config.yaml
n_layer: 12
d_model: 64
n_head: 2
n_kv_head: 2
head_dim: 32
d_mlp: 256
vocab_size: 598
activation: "squared_relu"
norm: "rmsnorm"
norm_place: "pre"
norm_eps: 1e-05
positions: "rope"
rope_base: 1020.0
rope_fraction: 0.5
qk_norm: true
attn_scale: 0.35
bias: "none"
tie_embeddings: false
parallel_block: false
extras: ["local attention windows", "shifted keys", "gated attention", "value embeddings", "hashed n-gram embeddings", "a smear gate", "an embedding shortcut", "skips across layers", "LayerScale", "capped logits"]
init: "trunc"
init_std_qkv: 0.0559
init_std_o: 0.0
init_std_up: 0.0559
init_std_down: 0.0
optimizer: "adamw"
lr: 0.00415
lr_mult_o: 0.609
beta1: 0.95
beta2: 0.95
lr_head: 0.00877
warmup_steps: 264
schedule: "wsd"
decay_fraction: 0.801
decay_shape: "linear"
final_lr_fraction: 0.0
batch_tokens: [8192, 16384]
seq_len: 512
doc_mask: true
train_tokens: 87930000
steps: 7214
dataset: "wikipedia_en"
Each number is 128 + 32 x the weight over its row's rms, rounded and kept within 0 to 255. Layers, rows and columns count from 0. Numbers have three digits each. The size before them is the row's rms in percent of the matrix's.

# layer 2 attention value, 64x64, rms 0.211, rows 21-63, columns 0-63
097:124130184119168147096121067126174139115146069123078162169220129095130113116147061081127119172152158159115128131109115165160203141091098148176141122146124116151107130174178097122126122147153118
109:110097143160148087121168103183154111143164077137088132158121131082128178145107091115137123112195137184130204050073140156152151130077109142092128108138162150114105133153172137165148158165170110
109:062104122184117143122187135138163094221157127107142092149098174099179156156125126153162145155134111173168164141144102144140113085161136172077138106126130166072174121071119108133123162116090133
113:100094118145102112133124172100152102181130067159147113135106116182155133156072177161132120122066060160092116110128156182109136138105136117051060092114169118169164186135100146135122122135137105
095:116171129098164160093159063160125120154128109096121133175143088089172093130119087087133070134150136181104165164123107109178156132130108194184130119163153103141094136171144108164125174189087094
095:103156119071139106117134091077101150112081094096134144155145091132101080104103103098112080192110093163126125173135124157157137193122112161181143116209164077150102166152164146146094144172111108
095:120182133112142064105117113213107152163175127139105129157124127126105122125034165106131111107095160168057153103135201147120150161136143176116138143145117114162146084163174126148119150178144105
123:160109100174132166143126087103179078195127109101123099115108150142148081115190130119168122117162124183184162200149079113148137095142098162132110088120093116074150106078126095159118152123149177
120:099133238155104151095120101146068087112144156100158161070162158099117111116171090105162161173132160159174183135141103140147144117131084134131169162156118097101134074109074126162119148111121121
123:142136113077098157123137105110050118117123156077152103136081072159116100101091100140098106151083080101128089163162143079146110177147114113178092143175166170146110153128144146176148155148054150
119:146088161087152134134097159124117114030100147134123165111186122075122148099176110101089135178173132096128083122076116115103131119089109094157132158166135132135068182141128141093147054101148110
118:126111143112122113115037135145102110121166064120144135085095132155157119142139131085140133096107067118115133133135181129099101106158138099119181110114085216122129167078090152105121056140065109
087:126117081085091145178093132100085068113121128179109085102081144161107136082133128095150158189131069099074085184140179139134136137104119087141126146153162140164190161172118152131143140101086136
085:116117082098160126165149117121155088103130185158121080202146162102142155071116116127105125185145125119133107148112107129193186139091122149152070144114158026119147107152174120158135171119139135
095:230138138106098124183143124106076101136103180157117091098109125115096086080129110097147128171132122133099111205159132111136139135125109134128132138094114048054141082096134121105140155079115161
106:021075092135159149124140142132097143112146108117093132169149127092081122091134155187106131172099147126106137079149097134139083118109134090129075087165166165153084171105121082142088173128087130
091:064115067120158148135172133086151125128091148113086134195183150088141138091119144164102119173132209120131140065135075148158140127093145135137065142115167100133111131165169086147113183126142135
074:111131083112142135152101116155163075097147168177116105138107162132176141075116103117114126175120143109115113178101166120210185141086134119146111128160144070150169145204164169163167160124172120
103:106120126109114140134116109133160122117081184165099079137162122094109115049147127157106126184133194130155128162159107161183201139108136127156067143119141069158177163208141119132115133106146143
084:096151046122177103147159108111126130103140157142094127169108169152186194079122122120119108128153156098133131114097145081162123155081126138123103129138180063103147116128178153170208182135144148
104:056147120154153127077137134192166115129132139127197143227142133082181165152148124130142138085137116138189139140108120112107126130167114157126085145115117080145128111121103138109094054188098131
112:143125086121112111147104149101065111132143111141165134133087150154139132127119134096167118120117066050099110105112160103070076132122113066123118148113111197110114165044114127111138099096042139
077:134148098103110124167093117105116077146096183183154149140103178120120159082134119150149135193115145084126109125145133102134206142087140122144104202066140104176160163159138147104175153066123155
108:123134108119128136185191130057031132127130135085099113127116130155072143154094133125106139166137110147065091117135116076125087126116110160122154120148163105132088065094129099138167212134124113
106:129183146139142119111172107195092142135125100154130139119114147171111196115171120159134139091126112155088122099084167106108101170080113141128179131157148048158189108193117147136143149150202125
095:136099110115111129189131122049103100134125121116113070147138126107098081145095122080119129168141063137117104188162099105119116116181111144122109123106119136095110068040120082122138157108044134
101:114150144127137163138204128104134160140087168115062136140185125116090142104132125197113131146135210164116138094132082140150133152078128144137096131153154077158118119201153104137125182121201138
086:019126043104166114128098126111156084091144132147120113195113170134220177101112129097126125159142135088126123116090158109145128119096133145127109132141171136150154147151160129147165158174100112
105:051099159114130146100127122167155085130116095111122136163188100100077136142140158168106150171110122158119133107127097180097151107125134160155099130168145132205155163211111098131061101159141084
062:094101073096149122167161127080090136126149164163100147143113187163121170133120120157125116196111108134100112111137135089155174142081140193128139141123207074132153073122141128157181191097118144
089:128135102099124141166111125122141088093125176186139089143122149159143139063122113103122135183127144114107096180123159137178194141084136111156091160149162068154188153223166149151145147104151143
095:169141216143136121106191117160099229128139147095086120074145095122087116116161117141129112075136134190132150127151130105128115135115117136114169078150162067070116072134122121118108124157151149
106:105129088116139130146152111112145116116102209150102100157150144116148142050121126153121125174148193119122121143118122139175170158081141135150065140152187071121174140200164126161152184116178143
110:099133111101155153137204115110145106122075164127072114185176115096134166096142154151104132162164179147108137102127080137159147153092118173147105145142157042124138107209158098143129183131145120
079:095110073124161132168148131092155072119122131124114118205123146050136156175099142148090123176136131104108123132123082102183102101166150191126138114130102133111075104072140117145145181160082074
090:212142091125157112134105142151181090112143136141155202102139142144178138116146108146098106121106167116152166083115107146201181112106158149135144140096080148066145152156166163154167139077174114
080:166122133111153115144117114143126132099153172157118153037125181142115151079142088135129121137119119189118131187162174075167185134112142159120192099101146059078171079112126165119149125103110147
105:161120132149137094106096136181127119148168042124152151129088116124148115174139133105147111080123052107152138124112156115117076111165133117108179102109078200078100123043108147111117105138077119
070:116122061089114137175107134104117037106136150184112061165108143135129138090105124123118152199134129089078096131112119147179167132093129125151105141138142117168157149174155133153169206105159120
088:231180199166125129089158127166126195146104151111141169078154105141136124141163117121160120049126165150176150112129121137114149149141116111128142151101062139075128129109120137094144094098160148
069:134180175151113159127181116055117156151084141045108140142150103138114134181112155134120144121163217142148138050119090136090123137119115181136139151131161129140092099142130088116119125169186111
092:123133091114147133134171108132141100119091173148081096187146140125143145093125121141101115169153167131169135126120087130188182145100130177137093162109148041095154091186168125173166184125187134
075:170115164147099147090108137137131144165113113120162163098162097130101092185142152159154142071096137128154149108145094160085115112165126077127111134114055210153089187078102118077106074091128136